From a checkpoint of a small transformer trained on Wikipedia: width 768, 6 heads of 128.
Each number is 128 + 24 x the weight over the matrix's rms, rounded and kept within 0 to 255. Layers, rows and columns count from 0. Numbers have three digits each.

# layer 8 MLP down (transposed), 4608x768, rms 0.0256, rows 680-729, columns 640-703
094147124143106146103159155137131147152156172115141113125142123148157110131108099129134123107125133135099153108144115130092125130127137139161095135079132155139065088139122158091125154097127177
145121122126105115121115151113099151104174122117106115105124132097113150084112161130096123137114100074107140137112133131122119132120113179131134134153135164138144133114106101122137093163116176
146136109115120132129129137119133112162180117146151162106156117116151111125103117151149150115114156126084122154134129094114175128115131150109144102107131164137124134113127127126106123146149135
101117108136114169119089139161124097112132162080102163128117140126108126134113129090121114147103091134124131097116123131129174158139190125099144110114110144122122116124144099124084134129110139
150123163180118098167121102129128125140127166132159172135132128109117123148122119157104133161124108111089180130119090151134125151113119161159113145160132133133106137129128121142115162114180114
153158154146158115126167158133107139092160089115159142152125138173125119115145121113098134121164095109132095189124166191160147119120142155093149171154109197119129091091159095108154141140087142
126151142133124113106110124112146192146087136111113142126122128142121116147168141144144145115174153121139145112138110129151108133118131145126114156118119137093108092110149147119126125129181115
082136181157168129130097109145097163121102155138143143092105140129136129142149116116121122143115127139119145133123101158110152107069131119143162109143179121142090129122152116150114132145186095
109142128144176126111126122136097149161121086120145105161152075127096157119093129115065116121167118121099110155185155131101117101128128146116155114130136132142125091116136093109118140138103151
109114130150109132120110115165135128099120113115088144148136140120103120148124128121135141141111130158142147130162153143157136145113137098124134080090132110158143118118146119106116055132138141
086134092161101156148150122070082129135179118151089137132146143153101137116116136098062087102149100127111125173144150120146096146147065165121131175106163103117148096077133127144172153144121174
126151145117128105137156136070163151136134142147140111107117157157127145117150139075147110125154176097107117099156131132143111122148142135137131098102121109103123117122126107121143144152137098
125110093122143133136150112118131091120135126117136128152142123119110124104141121149151148119135151128172142142117164114079121165111125187166119131132099156132129124136142144121132080113153113
118133104094154168145126150142087148093146147095152143069099070106130135136127104107090154081156113142098144130137125152123092139140134094114105098108107129064149142137125086126108070121097123
111108149070140139130114121157134126131103112116133123115130090108108132149137102123164098111105142115145133100124152116105120111117119091113105108092130134110123131129102135129152103119132114
162119170098130128115138112092142134154165125136110115137152134155128130113116102134127105137122134156124147131125159132113127121129119159161118115091110189090105123145132131136126106116114103
109163116096127112125118117163104112104143109099094106141123137151146145158093096149153145130152115101169132146110117135128146112110120171106168111122107140121107149108172121119107130085123105
065102152104155092121084129112088122173121157172162144103121082068119100170123132140134155115124125111160153111119116146119146115130121132125068126149087121115074071105132147116168108110115140
109135103112143136135119118136148082117122155136160159138133111102111161121122113096093124120179111117125105142069117115086126134139101175162121139132151117116139159137111082110121146161191129
131152162129148128127105125146130095110141104135078125123137090139106125156167093160136132126090141117152145107145130124124114094160121167120100104094113097139110098146096153132108142151120168
159092156105142158115160162113160146138156115093122147090147125116144084122131165097100115116167119130105138127145083149097134124126127130118102133154145097096107130122149082129144125139136118
085127099157157119141122105140100141107136096080140142164112100156088146086064126135067081133086092110081163152097131113134144137089113137156133175141078107132147124146115121125180135153143130
108138176087139097101125118088135118153117110115101132142152115117140149145129145116124130126143134076131140104119115161109140123114127138137103123118066135134104127155091153132151118122145113
099118099109111118121140148139132128172132091098098096148137103086081142144131140166135154141151105130146165139157108108144125112162120138163146135142141134123114117146165073074117119143114116
112130145154130112112115141139137139124136137123098129115133121121157127188144158103134084128141103097091143183133119140151087141114127121186119144139146127146097166140127108122142102098126111
097145099119125135152129111102093111102116131078123116124128159145120135115126163125145128138090147114136121115104173164136103120122133140148091134141144111119121100117155127109146130102105138
158143096103136139111153161121166136116123124102128126116147152075161157139135170123119127122177135138147131098152132129107120136122113157101133116098104133133115143145112154147109119120123090
102125134100145102125111175140097103148129108150158087141127160133106190140139141130228086115163120137146108129092096111124120126133105146113154134114084114168119130089110128103185171156120104
118132169175086144145099105095110098148155126141136117129074132130157159121124123110102114128157136153135127109187178134136104180110121106148128175105095122140153097075123150164132095134104133
160164139133114105124130128135126143150144088112155133124127107122109116183121131097154147116124124147078138129130175114141166112098166093173131146160115127152173132133162128142096113133163087
116139090147089143144095122120131128118120125138142118124109129115149142141132095138134144103138133139177148120106142152108081096166136145164146124126149110149106115128115087118137141100113139
119096127118110149097131136144080145140106135165149126121127156119145130120138214140093126152120157105134109168106150153105106129115112089102090109096162113116159155052185115145152085125094139
131141123155088144171134142063140121092175093112115106092105122107096119082096113158139107130162142142091162151141139124188148129124116122120138117162121104111157106089129163115147132112146099
120153148165138125115129132126083133136139148124101105172149127093084154127125158150120127131125127100107141106117109116125111128129119145168102170117145114114116115124144119131125161143132131
122157101130135146119141125130145093162147111137120139133126138129184098080134142135094156116106094078140165124141097111169148170121102118119151118108134109131124091102106129152149056075116137
119122176121103099138112066082114171085110111143123153112125170133154113108125140104108173120110141122164111107137130132167120101152147113160087152149101131127124076144176128160103133137137173
095124139121103116116129143100092144120116097152157148155152094104093117154144138133101111145140131154161104124150143139096148126104114182167131156147106182163150118092138152140128144145133092
088158124107136133171179107129152133126120111161132121173047132175162141090143159099114130164135144155099179167116151118135165110112137134112138150137120135128142131118089106178148113122114165
133144120131145096119126166135096123128156143096148138089147145098102163163172129112129108132129077119122104108127126126117129107162131114135133087115133142129143145107149127075146122125102113
162126111163176097111117119106155179165148121116139097126116129097110142107142146133171110140167057151078115147136111144101152142120127128121127101092122127112151154120152127140145151162176145
130144124090110167124092130119082100158123125124102142071110161137132126168151151128123111145109112135125121085136126127162113128140118115172131155101146126065109117148148136098147124104161141
134181148134107075154116128175114142143136119135137133105114119220166144104139092110114129148125129088122102178124144136122127109117093081175123113147164115162154142111151116128130115131162186
138151157138133139136128120128100153093178164149155114117144119124101127164141121160104164125122119112139124119174147154122171128152171120142134175104136182119114119126144097142143119100152160
176141157168138155111106086144119105112101122148139102132128161110154102097116136162120162126141133097139084070104128146152145093074130118110096125071087114130193131134138150103088139138143109
101143145140112145175141153116106156162107136117125120161133114177145128137111100181131149136153111142106133102153110177146137072108127137150110150105130146136099104094156124119166143139135146
163112091105154109152116100138157163123118155134152175131136113123115132086130138142161142144122128139129150136148132168153150109167128163091095104111209118102105148132098081115152105149157146
102133127108118117140130104095134129156140124152121180084155115140121122090121108089123147088157098088084129138136136130113109133105161139127185119116162147135122127164117119148136094162138127
123160104099156122143165155111131121095138129142128128097150141198112102119145111160117109051117114092143090140124078125105134155171080145127160108090132139141135149144150088128121116159123134
114118104139156129122123148113133122137143131135145124118106131081093118122147112137104130121135124076120125133157081112137105099108097132138101134111144103113114106176133143137141084092164128
122131116137133108100135134136135132118133128099076144130113135122143083119144116121187127095118102136149123127120095087132101168110139130105106127131149134144115133106140137114115132118166111
# layer 8 MLP up, 4608x768, rms 0.0288, rows 681-730, columns 640-703
127117102142148136145170133164133083100079102080101107152174119148141111126143102154114110127129126161149140125174147104117140131133158085144146112132117089094108133101157115136142145115091047
078116086106123147126102090106111096095110111120108145152131164124135114120154123161123132138132097118154124115091109125105080108114144098136145119129125122112164109154108104109122131134104140
157142161155120079118115106123131149136132095118121086123128140104136169125161104130105167148145164150126165103127124170153112159155103145167124158147077103159167093120129128173141088107123090
121123085117122152108107151127102095094099067117128139108127136126126165131137103128144129097166157132124121090130156083104127166133121135128120151072134147169122105099149160129151135183116116
085086085114193150101124084113130092134091150119114103116163075086107104141117084122133164157107150151147117114086090061131144168099133148149158117130150111113116143156139146104137110133182091
108117128123144164112135126141108100105100109118145078161122104104138117083122128116131123154117128100116102112123149112084145094126119122107148124123107142156085078153133085123115147121105142
181077086120142126121176134112133136114111136158151167133152126073137107076163167134113153082117168136146127098117102104130153152153140160129102134127108123130141141112102130120170117155103158
132064151120117144149104109140113068095129168126103126134118197146147097147149147105110107136076129150129124077075103178134118168117087086154072137100168126135127127112115151149124091134160104
135155130132118138131134175107106098174143143154189091120121086145127139128105164133116135127114095110110133147105107101115121114136104135149129128157124158130133145149147113130154162141106132
118135121102125125130110139153109122102111168088166106143091167141130076135112129074083102095127136146171130119139082104146147130128132110115145132193142124145150185138147121113114149129111109
131112130146146114120119136170153080137096122060116139112123110117141133133115107137142136130152060109170129148114145143096152110118116099147134107169158103159118144104109127127090111109142164
120179148168104124122084160099126160141141116151113147093121114175146125157108161109097126114123105113106119082141152126152153108149145067109112139166151171135138116109128114123125200131084158
122117137143131125089172100071111108150115140113142123096147203139103133186102073147098152145109144119143116086145122114112141114130095161130198145102124185163161135129121125117139142140161122
121136121138179106133121157112133132103138139129121129108163141129151120153119138105116127168150126170120126173119116112124121136133132134149156125212144112152136125119098133116101127133129159
111133097153134119119102125173152147095094134110126122107110140091145126128140175130112125105125149109136137123124109120131108085090126120098136129139154098154137130120134106086120123144130148
143137119155143139108127101085140153128118116138169125123130134137058143065151141112129102147108126173083112123109120094135125116147127105122102143160135091149160128134128154122128150161114119
103155130148137105124089100086114141149095183118130110125131133120175132102118095106147155153132099121124134087156111102118089091104091156132108116126095172122148108150142139126149124114129153
145152127114157141153098153093111131140093136152139115098146140125135141145117131128117121146126153151135181111131147142150144145159137129101110133140108132160160109124141119113088104099127144
111117096126066112113167115122145126120115140106146116139137164112154099121085140100114099088151109125112125138143137134159129140115127119120106154152136176144176102102150107137156108121118094
104149066100161139127117129137146150107119129151109104127130136131096142101118114138105162162107128121146136114163158126124128171074141139179110098107126099124143119129111149136091156138103123
094166115132060105118124135085124105111051146145131124129115140112123147149154122123139168171164126107160089169117164141068143088112127121078123107138141169169106109105147121084119109172123152
106120103184125191108131151153157102116140138114179125135119140144114124107146106119136125107109099133094133105148097104145114114091117144086168116160156124148164121155164117084108135147112154
158146151121157143152142115141085096119122131124118126066128179134163112100125116128127121119104157116109129149114126158169125143109121134123102119107157137183143143146128173153131143125168127
119117148127122198152102153123135096132131086099150146094096094179106117096134072168119135142110130102133162142121094080112157138115120094137146096163105150109112075127148104151123134141114114
126135140151132110144119158149138139137159161147110113114091108124121129128108155113136115129156149127136135104133073100146139109125096110128150135119097124157119149137070150174125158172114088
139138138140123177156107113116124138091133116117161159103116132134102113143109138153119126155111112085134162109117160109087143135079107110147131148157159148117176108090139136103093153138141136
141125106123141175092177112113171136154079159118124138172132115136111112097150094095129172134180116097165085082143156070110111074111051133145132070095127089081139110148127197142089130134136107
107162103105152142156124147112184144140075159119122166121146133151135097111121100100096136130159098117112112096130121106161133130146107166111153091123117199175154125149129115101126160142139086
112125124154131125133136117075160127092132108160107120150129139167119112105117132128098132120118109120154129088110127142142100171152115138179113108099148158103146148138135129133121152140121162
133171118138119113117139124135154145117115124090158146113137177131117128120166149136099130130112103121080125099158122140140141142100121119121132167134124163134138112149151102147134136137180118
081165108133117111132093137096149128072139143125146138127117127180165117136114125134137124131122089146162134045151157120133153128075098148169154113135122182121144093150110079103129168131162130
162161176125144133101100175170102118134115145138129152126139155183146105102163124119114173128135088130115131138106141130115128111138137115163084135135145130173140150161084082148095100157117159
103129122135108129148089158146181126103143140119138133103087109142181107130105109155146171121116161137145116156126132162148141104129133106103114061171117093161123130116128172150105111138114131
167102151145131076126129123133148120099098109109149140155162098087118114161136103143141120139123146141146112158112113133121118076149161117131086163146129122144155144151144146094162117124142122
133134081171132144113103199153136128144134141087151128098148112126126105122158077171132124124141147110119132101139113065130142126119109123119139094121141100117096166120098154132146116135170105
169127088126137128101140143164125110125103152148115133149113168137142106130126107081093123076131096086107154188138137107177110148099130114142082166149165138092168095136142114109139104132118123
156081095161140138074109132127100118113089128095143142106197135103126156153102096121123138077088155068157093116148139119160101132140097091134097137097158115154154104140142126114131105178140125
128130133138174135105153115133178101113145169097137112126069164128134121176116132105123165112143145113148100125148123117169129135158098142155150135137108154119115127152194106080088118157159135
153135092127105106140118131131109098111108173136113129096122116150086132128111103122118154114138159099171147112136141142172101124156146151136139104117152146121109147161114133124108107113101113
132129098158108101161093140130138158118092144089161128123157098140135114144129094170115109102141159086115139094121125075117136138107082124109123093115089130130185095137108132108105124126125129
127148125134102150121142140083148105128141107123138137145087105103124075140123143160103124143112136065180133134129147131123138093139144119082112154132101161110142122163105137144134143104096103
083100119117146131129090111095153093105131109106141155111128148124148112155108116128116104129111131115137126094115106111084132049132102131124152115098142131157135109158157146135093134161154134
124149090093140094133128169119154124133159130160151149130099166108136166133153124122100073166108134127101151147099162086121098167113139131150168145129159131137092111134123110123137094175107088
126102142151138111140107114106137144103140109098161155109126182134130084163132098102140125118147145118128117102120078095181095161144159112110141120143115178128166116155075139115094100093136118
090106163120118135112120148133145131160150130151115114116146172109115133146139120163107157122127110121132120146137129097106121127083142117125117138155130114124119067131143164094128117138089126
142074138172145094149146144151127148140119106089133119102089173099165119160126146111125182117119129087139125106130150156157111148119108123133123138134121123129120139085092098096126076129143120
109090140115113133134072100134091119153164138084124159139113135084115159130135152132108158174069127114110137107115136158152154129076153112136122116139129115146147123115149125121107114141136123
163135154152124110117128153141134143137136146134087120163097102174150170129131172115130137112100174174142131121126133092139136166168180123139137118145110156141166140100154099133115171130131129
135097128113149164090141167098137122156095158103164126082157175089122158132134173095103173114126109123148167130138118134143126113124127112136089115123092122084091160118147127149196097129140139
103129121122189099063119151194146096111119146108144067120137166138128069156127141094132106182134119110095175114155148092136103089110137132125176110172114122160115143116136123159135116145131136